{
  "beta1": 0.9,
  "batch_tokens": [16384, 32768, 49152],
  "dataset": "wikipedia_en"
}
Each number is 50 + 10 x the weight over its row's rms, rounded and kept within 0 to 99. Layers, rows and columns count from 0. The size before them is the row's rms in percent of the matrix's.

# q: layer 4 attention query, 448x448, rms 0.0411, rows 60-63, columns 224-279
# k: layer 4 attention key, 448x448, rms 0.0417, rows 60-63, columns 224-279
# v: layer 4 attention value, 448x448, rms 0.0369, rows 0-55, columns 224-279
# o: layer 4 attention output (transposed), 448x448, rms 0.0348, rows 0-55, columns 224-279
q60 127:52 32 42 40 57 72 67 44 48 53 56 48 62 41 52 45 55 25 66 74 64 51 61 49 54 51 52 72 57 69 53 52 51 37 55 44 58 37 53 52 29 49 51 18 42 55 48 58 57 54 50 51 45 46 59 63
k60 132:64 61 60 55 51 75 47 42 53 60 52 45 52 39 59 46 65 45 50 51 43 52 60 46 54 53 69 66 41 46 44 61 62 35 49 38 73 66 49 47 44 48 69 38 41 56 45 47 59 40 48 45 50 53 60 60
q61 120:54 56 66 63 61 56 29 50 50 58 55 36 64 61 53 40 50 57 35 46 47 50 39 60 34 40 52 50 41 61 47 60 55 52 69 42 46 49 53 39 98 57 47 45 59 59 39 51 47 51 46 62 50 45 44 51
k61 130:50 42 61 52 53 51 43 36 48 46 59 43 57 63 47 61 42 45 52 50 55 54 32 48 51 50 53 51 57 46 49 56 48 63 50 32 40 34 58 37 50 47 62 60 44 48 43 42 55 58 34 48 56 50 33 52
q62 127:46 56 56 46 52 61 63 53 56 68 44 45 39 40 46 48 34 34 42 72 76 47 53 46 70 52 35 51 59 49 50 68 52 40 55 53 57 54 50 49 42 70 57 29 50 50 47 55 66 44 49 38 42 60 59 45
k62 130:56 41 52 30 54 50 70 59 70 59 55 64 69 46 57 52 49 42 49 49 51 49 40 40 58 72 44 59 64 48 54 57 46 47 43 35 56 59 46 53 39 53 77 23 43 43 53 51 46 55 48 50 59 48 56 26
q63 120:42 57 40 50 49 32 55 47 41 52 28 50 44 44 44 49 53 42 51 61 56 64 51 49 36 49 49 65 60 46 55 44 39 62 54 47 46 45 58 52 40 53 58 41 30 52 62 51 60 52 58 33 53 50 46 37
k63 127:62 59 44 43 50 41 52 44 56 60 63 44 25 37 53 47 44 37 32 67 49 52 59 39 43 48 55 55 40 45 56 54 54 43 68 77 54 44 38 59 68 45 48 53 70 55 45 50 50 53 41 42 55 58 70 46
v0 128:45 44 50 56 49 57 48 55 41 53 47 34 45 52 47 41 48 45 55 66 46 50 36 41 48 62 60 52 58 60 41 68 55 31 62 37 55 46 45 53 64 45 44 47 48 52 36 56 65 36 48 33 68 50 48 33
o0 120:58 48 66 54 38 42 43 46 46 55 41 38 24 56 44 53 49 44 55 70 21 58 42 45 42 39 43 58 45 63 55 53 53 51 49 46 60 48 48 46 72 67 50 11 38 57 42 55 44 56 40 61 50 49 44 46
v1 149:49 47 43 34 36 38 48 71 52 48 56 47 55 53 39 43 65 40 45 42 61 68 44 48 40 66 51 50 45 53 56 40 62 44 52 58 45 60 44 63 46 45 46 54 38 57 77 30 39 34 62 42 45 51 63 55
o1 134:53 49 51 56 53 51 49 38 51 42 37 61 43 61 55 32 54 55 39 39 72 50 33 45 41 47 46 47 52 30 57 56 43 52 24 44 50 50 56 51 37 37 43 65 67 60 66 40 58 42 52 40 44 66 42 54
v2 131:45 59 69 52 48 37 65 45 63 52 44 60 49 49 47 61 34 46 59 52 40 41 39 59 35 36 41 59 52 44 46 52 39 46 41 48 61 49 35 40 48 50 42 43 46 41 37 76 47 67 79 52 59 40 44 57
o2 122:54 60 47 57 41 37 71 42 57 38 60 54 70 45 52 50 58 52 69 33 47 53 49 47 65 42 37 50 36 56 44 34 42 40 57 57 44 62 34 54 26 47 52 48 46 53 41 49 32 54 59 49 57 39 52 55
v3 157:62 45 54 48 62 45 72 24 24 35 56 37 35 54 60 41 31 50 55 49 48 41 54 54 51 33 39 40 49 49 46 56 54 56 59 62 45 45 41 41 43 38 42 51 65 52 66 52 44 60 53 44 30 40 53 68
o3 138:49 45 40 45 57 56 40 63 30 50 33 55 57 53 46 34 45 40 54 48 46 77 42 47 47 60 60 55 61 57 45 59 33 48 47 47 55 45 38 48 45 69 53 60 40 51 54 51 32 49 47 49 50 61 53 48
v4 130:48 45 59 51 49 50 61 37 41 51 49 42 58 60 62 57 27 58 59 44 53 54 61 50 57 46 44 48 49 53 55 31 46 58 49 44 48 47 50 36 49 45 51 60 51 67 48 75 55 56 59 62 41 58 43 53
o4 121:62 50 49 51 46 33 45 51 39 50 47 33 77 35 44 31 39 46 46 50 51 68 56 64 58 52 50 41 41 52 54 70 48 38 49 58 40 60 33 46 55 53 50 59 55 52 44 52 39 49 56 69 53 49 41 45
v5 146:71 40 37 42 64 58 55 48 47 55 58 49 40 59 53 55 53 37 44 62 49 53 47 51 40 50 43 54 45 35 48 42 56 54 47 44 70 46 42 55 52 39 61 44 46 58 59 56 52 59 55 52 74 40 56 56
o5 130:62 54 55 53 46 50 48 43 38 43 28 44 45 48 47 62 47 43 49 60 41 37 46 48 61 52 51 60 58 49 39 51 49 37 41 57 69 65 45 49 48 41 57 36 44 57 62 49 39 67 35 38 54 34 56 43
v6 132:51 58 60 68 45 60 43 54 56 36 49 62 40 58 45 64 43 49 34 44 47 57 44 58 42 38 20 56 50 62 63 41 56 33 48 36 53 55 36 47 59 51 65 48 52 55 34 65 30 61 61 61 53 49 45 56
o6 120:63 45 46 48 68 56 47 59 62 56 55 57 60 36 58 31 50 58 51 50 58 39 48 51 51 34 53 46 47 50 52 57 58 45 79 52 40 57 60 52 43 33 47 51 46 51 45 51 44 67 56 60 47 41 53 59
v7 131:41 37 48 49 39 52 56 50 34 42 58 50 47 48 41 43 45 54 53 46 57 53 57 68 40 46 44 41 50 50 53 47 58 42 38 46 46 54 54 45 56 54 42 70 67 36 47 61 47 49 56 37 55 41 51 58
o7 119:61 45 37 46 48 48 50 48 49 56 45 61 56 55 54 24 52 64 51 40 57 44 45 54 51 43 53 35 50 51 62 48 48 55 55 50 39 37 65 48 61 50 51 66 61 48 46 46 62 51 67 67 46 57 43 69
v8 125:50 35 29 49 47 52 61 38 43 63 57 52 65 56 31 33 41 45 64 40 64 52 61 42 39 37 74 56 40 32 42 32 33 58 52 40 62 42 40 40 50 44 44 69 51 40 47 63 66 57 52 60 62 51 62 48
o8 116:38 42 49 55 47 41 55 45 45 65 51 42 68 38 44 49 48 43 33 50 55 56 54 49 53 33 39 46 34 55 49 60 65 53 28 61 40 41 52 40 75 65 52 38 45 54 58 47 25 54 54 36 49 38 49 40
v9 150:38 51 38 47 42 57 54 51 39 66 52 51 68 43 46 44 35 58 75 40 64 74 46 59 51 64 45 39 36 72 63 37 35 45 44 45 54 52 47 56 46 51 45 56 40 48 44 47 52 52 54 41 58 54 52 48
o9 135:37 43 33 68 41 55 44 48 63 38 58 38 56 38 57 54 44 42 49 47 44 53 53 47 55 51 39 60 51 51 59 51 49 54 58 51 38 55 59 49 62 56 50 80 45 45 55 44 47 49 53 38 53 53 36 40
v10 112:64 57 43 42 49 49 51 49 31 37 62 40 43 62 49 36 34 65 39 30 48 47 50 61 51 43 56 45 45 66 59 39 58 57 54 52 53 63 43 40 48 54 55 51 36 63 52 55 32 74 58 52 41 48 49 53
o10 108:47 55 44 52 68 60 33 51 38 40 45 45 56 41 50 68 50 50 58 63 38 37 56 48 55 52 57 60 63 44 46 52 45 50 67 54 52 55 60 52 27 50 44 71 48 41 54 52 39 50 51 57 58 50 41 61
v11 125:44 46 60 41 56 39 61 42 51 67 43 31 30 57 59 46 43 39 42 60 52 54 40 46 47 63 47 60 32 59 58 47 62 56 53 50 60 58 63 51 57 48 41 32 54 55 37 61 48 60 51 47 49 59 42 56
o11 118:53 46 63 48 48 47 47 58 41 47 29 31 49 49 45 51 48 52 52 56 41 57 44 62 47 55 47 59 52 34 46 63 48 48 33 55 59 54 51 57 54 65 50 33 46 60 43 61 50 60 51 58 56 49 53 48
v12 148:60 53 62 51 31 45 37 66 65 58 41 63 52 51 54 42 42 48 51 61 68 32 48 36 44 42 35 62 70 53 43 75 46 46 69 55 61 58 58 39 51 59 45 34 40 61 41 41 52 41 68 44 38 29 55 46
o12 130:45 61 54 61 50 37 54 50 49 30 40 54 52 57 47 31 54 38 48 53 52 56 55 43 58 32 45 50 47 47 67 53 34 57 62 45 55 48 37 44 40 45 49 48 51 71 42 42 47 48 35 56 59 43 38 60
v13 132:50 37 38 40 64 54 61 30 58 45 38 67 51 39 56 49 30 52 74 48 54 39 41 59 54 42 45 44 53 53 51 53 25 59 47 47 39 53 47 49 43 44 46 49 53 37 28 68 51 49 50 50 60 44 38 41
o13 121:46 45 45 57 58 45 55 59 41 46 59 61 67 34 57 55 36 51 54 35 34 52 35 56 72 63 57 42 40 45 55 50 44 39 49 50 38 48 50 43 60 68 46 54 35 42 52 50 48 52 49 61 63 49 51 51
v14 139:50 47 48 44 32 57 63 50 50 67 44 57 39 35 61 62 40 47 45 54 43 43 65 53 39 36 41 50 54 65 39 62 53 32 34 48 59 58 57 57 50 52 48 43 52 53 53 45 47 52 42 38 35 35 68 47
o14 124:72 54 39 42 60 60 61 56 46 59 42 80 48 35 53 37 48 35 64 52 65 46 48 66 33 60 44 63 70 56 64 51 45 58 73 51 50 56 55 47 47 55 57 49 43 56 48 53 70 47 49 57 60 57 57 58
v15 128:53 71 58 59 37 52 27 66 44 62 48 49 58 48 45 49 51 58 58 44 52 45 65 38 59 41 51 50 59 52 49 62 37 26 51 61 57 62 36 59 52 60 50 58 64 34 54 39 61 67 40 44 51 36 62 58
o15 118:58 44 47 54 57 47 63 61 61 72 68 44 32 44 53 54 49 53 52 52 55 53 56 49 45 42 48 52 37 56 66 60 46 60 55 37 51 34 54 42 47 49 47 30 54 51 59 54 60 48 44 45 49 44 51 71
v16 146:61 35 50 65 34 59 38 51 61 59 58 43 52 53 42 69 53 34 51 51 60 50 50 43 47 54 78 48 51 46 40 63 27 50 61 44 71 55 70 51 41 42 51 56 47 60 41 39 70 34 37 57 52 31 60 41
o16 129:59 55 57 65 58 43 51 57 68 54 50 47 45 55 54 44 41 43 30 46 52 41 62 61 46 38 45 49 47 57 61 70 39 49 50 53 47 47 44 30 74 66 56 39 54 64 57 48 30 45 27 76 52 30 50 38
v17 137:22 57 65 68 53 51 66 51 73 54 38 59 45 53 51 58 36 45 39 52 53 37 45 32 41 40 45 54 57 48 52 60 65 41 59 37 59 41 47 56 65 33 61 47 69 32 36 46 65 51 58 64 61 38 64 47
o17 127:61 39 49 30 49 52 56 56 47 61 43 64 44 56 57 33 54 39 57 59 66 51 62 47 39 50 49 57 55 57 52 47 59 59 63 53 51 55 55 51 32 33 56 20 43 54 37 50 57 51 48 61 51 53 59 53
v18 131:41 48 65 70 55 60 54 44 60 58 48 45 44 59 59 57 53 47 29 44 32 45 46 45 37 33 57 53 38 34 46 47 57 61 56 42 43 38 38 51 55 59 61 42 53 78 40 58 56 36 56 73 44 58 40 55
o18 122:42 55 60 49 62 57 45 56 58 49 53 52 56 43 44 58 55 45 39 49 42 52 40 53 40 49 48 50 57 58 42 45 56 45 64 54 49 64 48 55 40 44 53 27 45 54 48 41 33 60 44 55 52 64 64 40
v19 136:49 65 49 50 32 46 32 54 61 47 56 51 45 49 51 66 67 51 27 46 58 59 39 53 61 63 61 59 41 44 71 39 57 48 64 49 49 54 63 52 42 28 53 50 58 60 42 37 43 60 44 50 57 60 58 58
o19 127:45 54 66 66 68 47 43 51 70 42 55 54 26 49 55 69 44 53 31 42 53 48 44 50 62 54 60 61 62 30 57 63 39 49 58 49 41 47 49 52 44 45 50 36 77 53 43 44 43 45 38 41 50 34 52 41
v20 135:47 66 59 48 43 41 46 60 45 58 49 46 47 59 51 56 66 64 40 44 32 50 51 63 41 58 48 45 43 36 47 40 48 43 27 65 62 41 27 44 50 57 31 64 40 57 66 49 36 67 74 77 53 46 56 68
o20 121:35 59 57 48 26 27 60 43 57 56 39 37 40 65 42 63 58 63 52 50 39 65 58 54 48 54 48 37 46 62 35 41 50 48 40 55 56 50 46 64 17 35 42 52 53 56 47 47 49 51 59 26 38 41 50 50
v21 133:53 32 33 56 40 38 61 61 54 53 57 54 44 60 31 41 31 41 42 54 57 55 42 44 36 56 49 60 38 58 47 51 67 60 56 49 47 42 59 48 65 57 50 53 33 52 41 40 47 44 48 51 66 48 59 47
o21 122:51 47 62 55 30 55 36 44 51 33 43 38 58 59 40 45 62 55 33 54 49 42 45 40 57 48 44 56 58 44 49 37 53 44 55 56 56 68 46 59 59 29 55 54 40 56 38 44 35 59 45 42 61 41 38 52
v22 122:47 39 58 58 37 55 51 48 44 23 52 46 38 56 60 65 58 44 29 30 22 59 48 55 44 59 55 46 48 57 40 54 44 58 43 40 40 40 66 54 44 47 59 57 38 62 48 44 64 49 40 65 50 55 50 49
o22 116:50 47 67 54 58 61 51 59 59 58 64 54 58 51 48 67 55 40 51 39 38 50 47 56 40 56 40 60 62 65 40 49 43 40 61 60 48 64 42 51 30 52 50 39 59 51 52 50 23 42 44 70 60 53 55 42
v23 122:64 59 44 36 47 60 38 59 50 49 62 53 58 41 54 37 49 48 66 50 50 54 51 55 57 47 61 41 57 67 47 55 45 39 57 50 58 67 44 55 38 42 50 50 37 63 57 40 31 40 38 43 44 59 48 49
o23 111:54 47 40 49 68 66 50 54 41 52 52 48 40 44 57 56 53 50 74 54 43 44 47 42 46 67 59 62 63 44 57 60 39 57 59 57 47 50 62 47 31 50 44 81 40 49 68 53 80 33 43 54 52 55 46 61
v24 145:42 57 34 49 56 49 50 66 42 38 53 34 47 56 38 47 47 40 60 58 55 71 29 44 51 54 64 42 62 59 53 50 52 41 57 41 45 61 50 44 54 41 39 58 39 57 47 59 54 39 56 31 61 55 35 32
o24 130:60 57 43 60 52 52 41 30 48 38 61 36 35 44 47 54 54 47 54 56 28 50 39 50 57 40 47 57 47 52 59 49 44 43 43 50 50 54 52 46 66 61 50 50 54 48 46 44 50 49 51 61 52 67 44 51
v25 142:43 57 47 38 62 46 30 55 64 36 40 69 43 34 56 74 61 47 50 65 30 71 30 52 50 63 46 50 64 56 46 64 38 35 45 55 35 45 63 48 32 49 34 56 52 50 61 38 49 33 41 42 43 57 34 29
o25 125:42 55 46 59 72 46 53 46 64 33 67 46 45 63 56 58 45 42 53 35 47 53 28 49 38 61 41 60 60 52 42 44 42 50 55 45 41 49 48 46 71 66 51 72 56 55 49 58 56 54 45 41 48 59 51 34
v26 141:48 46 31 32 75 59 58 32 35 44 54 37 60 41 69 40 61 57 57 53 40 51 77 76 48 53 47 59 44 46 67 44 53 60 57 49 42 25 35 74 42 50 52 55 52 49 68 36 50 54 39 39 45 54 51 46
o26 127:39 51 36 36 35 50 43 57 39 35 53 59 50 53 59 62 27 51 54 45 41 47 38 47 40 61 47 46 59 49 52 34 62 57 42 41 47 49 42 57 57 50 46 76 48 34 71 53 54 51 46 35 59 59 42 26
v27 146:63 50 57 48 54 48 47 44 39 39 52 54 67 56 48 37 48 58 44 37 48 41 41 53 61 48 27 62 63 53 55 48 57 46 43 42 51 53 39 39 56 52 53 47 62 56 41 37 40 70 57 60 55 65 51 63
o27 132:55 36 40 47 56 60 42 65 53 52 50 34 64 41 48 38 46 61 59 31 61 38 45 30 52 45 62 42 45 45 42 63 53 41 65 46 47 46 56 57 36 25 48 60 50 45 58 44 56 65 60 36 41 37 48 63
v28 134:45 33 32 56 43 47 31 52 50 52 59 50 49 51 62 68 50 58 31 72 34 63 52 48 42 56 54 55 52 53 37 42 63 54 45 53 56 50 34 61 53 52 57 55 47 53 63 41 41 31 43 55 48 22 49 57
o28 123:43 53 56 48 45 30 57 47 59 46 38 22 46 62 45 49 41 53 29 66 47 49 34 59 35 46 51 30 55 56 47 55 54 45 50 53 53 56 49 51 69 43 46 54 50 51 62 55 51 60 29 47 46 50 50 37
v29 128:29 46 48 55 52 49 63 41 39 47 50 52 61 57 72 50 69 62 42 43 42 41 62 49 57 48 49 46 56 29 50 55 55 53 37 49 46 36 31 49 38 49 54 51 56 51 46 51 61 56 63 54 50 49 53 54
o29 118:35 54 63 45 42 39 55 60 66 58 40 55 38 67 43 72 46 42 46 58 37 60 52 49 45 49 42 42 51 59 52 41 59 54 37 43 49 42 36 59 23 53 49 10 52 56 61 38 40 39 53 49 39 53 54 46
v30 148:51 54 59 74 62 60 64 48 64 43 52 57 34 55 39 58 37 41 57 75 44 48 61 70 38 43 32 50 51 59 54 45 46 46 64 53 55 51 37 60 44 58 52 48 46 49 51 57 46 38 67 49 43 26 51 39
o30 131:49 56 46 34 43 38 48 42 34 45 45 63 60 59 53 30 52 58 47 65 51 53 51 54 42 46 55 42 46 57 52 34 58 51 66 53 46 57 47 48 54 40 45 79 32 59 51 56 40 70 39 45 55 55 50 42
v31 143:54 52 30 45 62 58 44 50 60 49 63 57 54 60 39 56 56 59 51 74 48 70 61 63 48 57 44 62 48 61 56 42 56 44 60 49 50 61 38 49 56 63 48 40 61 57 51 35 33 33 48 38 55 42 56 34
o31 128:38 45 54 46 57 52 43 45 48 49 50 40 49 57 63 57 39 59 36 59 49 44 31 49 43 57 65 52 53 44 48 57 66 54 61 50 48 46 56 48 77 56 49 60 48 57 58 54 62 66 42 31 51 43 40 36
v32 137:62 48 48 52 50 45 51 46 43 51 43 43 36 46 51 32 54 41 70 39 49 20 41 50 61 56 53 54 57 47 46 53 38 56 60 47 51 44 54 53 52 50 44 54 32 49 48 32 63 57 52 48 62 57 52 52
o32 127:59 50 45 57 36 59 49 53 49 40 49 37 55 56 48 39 69 58 56 38 44 50 53 44 56 58 44 50 32 49 60 54 29 43 49 50 49 60 47 48 48 41 38 57 37 54 64 43 46 50 40 43 52 47 41 62
v33 147:46 67 39 38 78 43 54 45 61 46 60 63 55 56 47 41 61 43 37 52 49 51 52 39 35 58 54 60 39 44 54 37 64 62 53 46 36 49 48 41 70 53 46 44 46 57 57 42 35 53 51 45 54 57 57 45
o33 131:32 46 50 57 54 73 43 63 51 45 60 63 47 49 47 65 52 55 41 49 61 40 40 36 43 48 62 51 54 42 33 33 71 51 40 41 44 48 65 57 49 47 44 49 46 41 43 49 48 51 66 29 39 63 59 46
v34 144:52 63 57 70 32 49 38 59 41 41 41 57 66 53 33 53 52 40 58 41 51 56 30 39 59 62 50 52 64 44 43 42 53 33 51 56 48 51 44 47 50 51 41 45 56 61 52 44 46 50 60 60 47 49 41 45
o34 129:54 52 63 50 45 30 47 51 69 60 31 29 39 50 44 52 49 54 40 62 34 56 37 48 41 49 51 55 41 50 55 65 55 55 50 53 45 44 44 51 59 60 51 50 41 63 50 53 58 45 61 46 40 49 51 59
v35 126:43 45 36 44 56 42 39 39 46 51 53 51 47 61 52 47 48 43 53 55 37 56 32 37 48 52 57 43 48 47 42 58 62 56 56 43 36 39 51 50 52 47 42 47 47 58 30 50 54 40 51 55 59 58 47 43
o35 117:29 51 74 58 34 69 39 34 43 35 60 43 40 74 46 71 61 56 45 53 28 49 34 42 56 50 50 51 44 57 42 39 52 43 52 46 60 47 48 59 58 61 53 28 54 54 36 44 38 52 44 61 56 56 49 47
v36 142:49 46 54 64 49 55 58 49 44 44 39 49 42 39 36 65 41 34 60 56 45 50 61 47 60 53 45 52 46 42 37 56 55 45 56 53 49 49 36 54 59 71 49 37 55 38 47 65 50 55 44 56 49 25 46 54
o36 129:83 60 47 23 52 43 61 42 65 67 44 54 45 36 48 47 56 45 56 76 38 61 61 60 58 56 49 59 56 58 60 45 54 57 59 55 59 48 40 48 57 76 60 15 16 50 44 59 54 55 63 60 59 49 52 61
v37 120:46 39 66 44 64 53 46 44 45 59 39 51 51 38 46 56 42 29 47 35 46 52 53 57 51 71 33 42 46 53 52 62 38 50 55 48 54 42 47 72 30 46 57 43 34 48 42 43 57 55 39 61 60 38 55 63
o37 113:62 38 41 42 38 74 58 56 56 56 63 41 62 46 54 53 52 50 54 34 60 41 64 40 49 67 44 52 55 49 45 50 54 45 72 61 44 74 50 52 40 34 47 83 27 46 53 50 48 53 50 56 54 38 50 56
v38 136:40 57 59 66 49 41 34 57 47 51 41 63 46 62 45 56 49 46 31 50 46 62 46 33 61 60 42 52 46 66 47 56 61 42 55 38 46 63 55 47 42 57 55 45 47 54 47 28 42 45 50 72 42 68 59 45
o38 124:45 41 66 49 43 59 32 62 40 56 58 39 50 62 40 54 56 50 47 52 54 46 60 42 35 49 52 62 58 64 42 49 54 44 69 51 60 61 40 58 52 21 54 48 51 51 38 54 39 53 50 58 46 52 51 56
v39 132:69 49 49 48 25 35 47 68 51 46 58 54 57 65 58 52 37 71 48 48 52 55 31 49 50 53 56 54 47 66 49 58 56 46 59 44 44 71 49 40 53 45 47 41 40 81 33 43 49 43 57 61 58 62 55 46
o39 122:52 45 64 58 51 43 49 60 38 58 57 51 46 53 46 52 44 53 29 50 34 54 40 58 56 62 68 48 38 56 60 73 35 44 57 53 45 42 46 51 32 48 45 33 53 56 37 54 39 43 42 72 50 44 50 67
v40 136:69 30 58 48 51 49 37 45 54 60 55 62 69 58 37 32 57 64 55 32 68 58 45 43 62 49 53 55 48 69 38 45 64 51 58 39 56 66 62 46 59 50 60 38 58 74 52 32 57 44 50 67 55 53 45 59
o40 123:49 40 57 44 50 62 42 41 28 66 43 32 64 46 50 33 59 59 41 48 60 44 38 47 57 57 70 36 51 44 49 77 53 47 55 55 57 45 58 44 48 33 48 52 52 62 60 49 67 58 47 44 43 44 48 51
v41 135:50 40 53 18 59 32 51 45 39 47 51 59 64 57 59 51 56 57 36 42 44 38 49 44 45 55 40 39 74 59 42 49 41 43 42 41 61 49 55 56 41 55 53 49 46 40 47 50 55 58 39 59 79 54 50 37
o41 123:48 49 54 53 33 43 58 53 48 56 41 51 50 55 48 80 46 40 59 55 38 23 57 45 59 47 42 52 50 59 54 51 45 46 53 56 53 55 59 47 56 71 57 37 53 40 52 53 53 49 44 88 54 43 44 61
v42 141:54 45 46 48 34 52 49 35 57 60 42 61 33 32 40 53 24 64 47 73 50 28 54 48 52 35 42 53 56 40 44 59 43 39 58 57 43 43 48 52 51 58 44 63 54 51 67 39 35 38 43 68 34 36 49 63
o42 129:45 55 45 36 44 40 61 44 32 44 42 31 51 54 42 38 67 63 51 50 39 64 43 48 53 56 54 38 48 50 52 43 26 51 65 53 51 58 45 57 62 27 46 71 31 47 53 49 77 53 36 36 58 49 41 44
v43 142:66 37 42 65 61 59 67 19 50 28 63 43 44 57 43 35 38 36 56 54 64 39 52 41 37 50 48 42 44 44 40 54 57 64 67 45 59 36 46 35 50 36 53 51 53 39 48 48 61 59 71 34 66 40 64 59
o43 128:62 48 46 53 62 48 44 51 45 36 41 65 68 54 42 28 55 37 50 54 56 55 56 51 50 46 51 51 52 54 54 41 56 51 43 57 37 45 45 43 54 65 51 32 40 51 52 46 15 48 57 50 50 49 47 45
v44 132:49 51 57 57 50 43 55 49 57 68 51 49 63 38 56 59 53 50 37 51 57 38 57 58 51 54 41 49 58 46 56 71 53 43 53 60 51 38 64 67 45 46 43 47 54 44 59 33 53 64 28 57 61 35 65 56
o44 120:58 41 49 39 27 50 62 59 64 46 41 65 40 54 54 44 41 46 44 46 60 43 62 45 53 67 55 43 54 48 48 37 51 55 63 44 55 59 51 66 37 32 55 72 51 56 43 56 73 40 43 46 52 35 53 49
v45 139:43 53 61 72 55 50 60 59 62 55 55 52 53 62 50 55 45 55 45 49 38 46 39 61 35 41 56 57 47 39 70 43 36 46 49 51 50 55 37 54 56 40 49 56 68 45 36 51 47 47 50 63 66 38 45 50
o45 128:57 44 46 46 48 32 51 62 52 63 46 53 49 48 64 47 31 52 43 57 37 49 37 52 49 51 53 46 43 60 56 48 48 51 52 50 51 47 49 41 46 44 55 36 39 49 56 58 30 58 37 38 52 44 52 32
v46 155:52 49 35 55 35 38 47 62 59 58 52 57 63 48 39 54 46 49 48 73 77 72 52 39 52 59 64 46 36 43 54 40 64 59 44 54 46 75 45 45 39 43 56 49 50 42 38 79 52 57 59 49 51 36 54 47
o46 135:54 47 65 45 38 33 64 34 48 64 56 36 41 45 44 52 50 45 33 71 62 63 69 60 60 50 57 51 41 51 49 59 62 46 22 55 58 46 41 47 42 49 52 21 55 59 31 52 44 43 39 38 45 36 56 51
v47 151:46 68 45 51 43 46 55 46 35 53 49 47 34 69 35 56 47 63 42 34 48 37 43 47 66 43 68 40 38 41 63 46 36 54 61 59 36 42 46 45 39 37 41 61 61 39 50 44 55 66 49 50 55 56 56 51
o47 135:41 40 47 57 61 50 39 50 51 61 65 60 31 51 53 76 52 43 34 61 44 70 57 46 61 55 62 65 43 56 58 57 42 56 55 42 43 38 48 51 46 57 54 32 54 45 41 43 33 40 55 37 46 51 47 53
v48 161:59 49 50 43 45 49 66 44 44 60 32 67 50 49 45 43 38 59 58 39 65 34 61 48 54 41 45 32 43 40 55 35 57 45 47 61 45 63 54 47 43 42 46 43 41 62 56 59 47 64 51 44 52 45 67 42
o48 142:42 45 55 56 34 57 59 54 47 57 42 62 45 40 45 71 43 35 44 63 46 59 69 52 56 70 58 63 49 48 49 50 66 53 41 51 39 55 48 60 24 42 43 49 45 58 30 48 53 35 61 29 49 40 51 54
v49 137:51 49 36 43 69 57 53 62 35 34 62 37 58 65 46 52 82 57 47 44 54 59 43 53 43 58 47 34 62 36 44 56 59 53 39 45 42 45 55 49 55 39 50 61 61 37 60 61 51 56 44 40 69 54 55 59
o49 124:59 37 44 49 55 66 38 45 47 59 50 60 37 48 60 58 38 61 41 35 55 42 36 41 52 39 62 41 48 54 45 64 49 49 40 39 47 34 58 45 57 55 46 56 65 48 52 36 52 51 61 52 42 51 44 60
v50 156:41 41 53 46 47 48 35 51 48 31 54 72 57 53 33 53 49 60 56 42 42 40 39 39 48 54 50 38 72 34 40 49 34 54 41 49 54 44 31 47 36 62 52 62 41 40 62 58 46 38 56 53 61 42 53 41
o50 140:48 52 54 48 53 29 67 43 53 69 58 47 47 49 54 59 59 62 50 53 38 42 23 46 47 49 55 30 37 53 42 61 43 52 52 52 39 38 59 42 41 74 43 51 40 51 65 54 55 45 54 64 47 58 49 65
v51 131:61 54 53 77 42 42 44 47 70 61 45 40 63 44 43 58 70 47 46 43 69 48 63 52 53 52 52 60 45 45 58 45 49 48 48 51 64 36 72 65 44 49 50 59 48 51 52 33 60 46 38 78 48 51 56 62
o51 124:52 54 48 45 27 38 53 53 65 38 45 48 62 55 46 29 46 56 41 39 58 37 68 50 47 41 42 39 39 49 48 38 57 51 47 55 49 52 46 57 60 26 51 73 65 50 44 55 57 50 44 52 46 35 46 38
v52 128:49 34 37 57 58 54 29 57 46 44 44 53 69 43 36 58 37 48 52 65 55 67 59 45 62 45 47 42 47 40 31 55 74 59 44 52 40 55 45 29 50 57 43 65 43 51 36 71 49 40 53 49 56 36 46 49
o52 124:52 53 52 46 53 48 48 46 55 48 68 32 57 52 39 57 53 53 38 45 43 56 61 57 51 57 64 42 52 64 49 42 62 53 55 61 47 48 42 48 63 43 50 51 40 53 29 41 46 46 62 50 51 38 50 60
v53 134:45 56 49 34 51 40 42 52 46 70 39 53 64 61 49 43 48 54 54 26 51 48 50 51 38 49 63 56 48 52 61 42 44 49 49 49 57 44 52 50 40 50 51 44 40 43 63 35 57 54 40 37 67 38 55 40
o53 124:37 42 48 67 50 66 52 51 42 43 60 53 62 48 57 70 43 44 49 38 59 37 44 49 56 52 42 54 47 48 52 47 66 51 50 51 49 48 63 56 59 58 56 59 61 50 55 55 52 52 59 55 58 46 48 59
v54 150:26 58 39 46 50 56 41 38 54 50 52 56 57 44 55 48 42 62 58 38 54 43 47 53 70 51 67 43 49 50 62 42 42 46 55 40 59 48 35 50 50 37 62 58 51 52 56 40 49 52 57 50 58 69 49 51
o54 132:52 48 37 55 58 53 57 41 57 39 52 28 46 46 57 45 51 42 69 51 49 55 57 52 53 58 51 47 52 48 64 64 46 49 53 52 45 53 58 53 32 41 46 38 56 47 59 48 77 43 49 34 43 52 44 53
v55 133:56 50 51 86 65 63 46 52 61 44 51 48 61 33 52 54 54 37 48 57 70 53 57 44 52 55 49 51 48 47 55 59 68 45 58 54 53 51 54 60 53 26 55 40 67 51 35 55 62 56 34 43 58 41 59 53
o55 121:70 39 52 40 47 68 49 61 65 45 61 48 44 44 47 35 35 44 52 58 57 46 77 46 44 49 64 53 50 51 46 43 87 47 48 46 54 47 44 51 46 31 60 37 50 54 31 62 51 49 51 49 40 33 63 46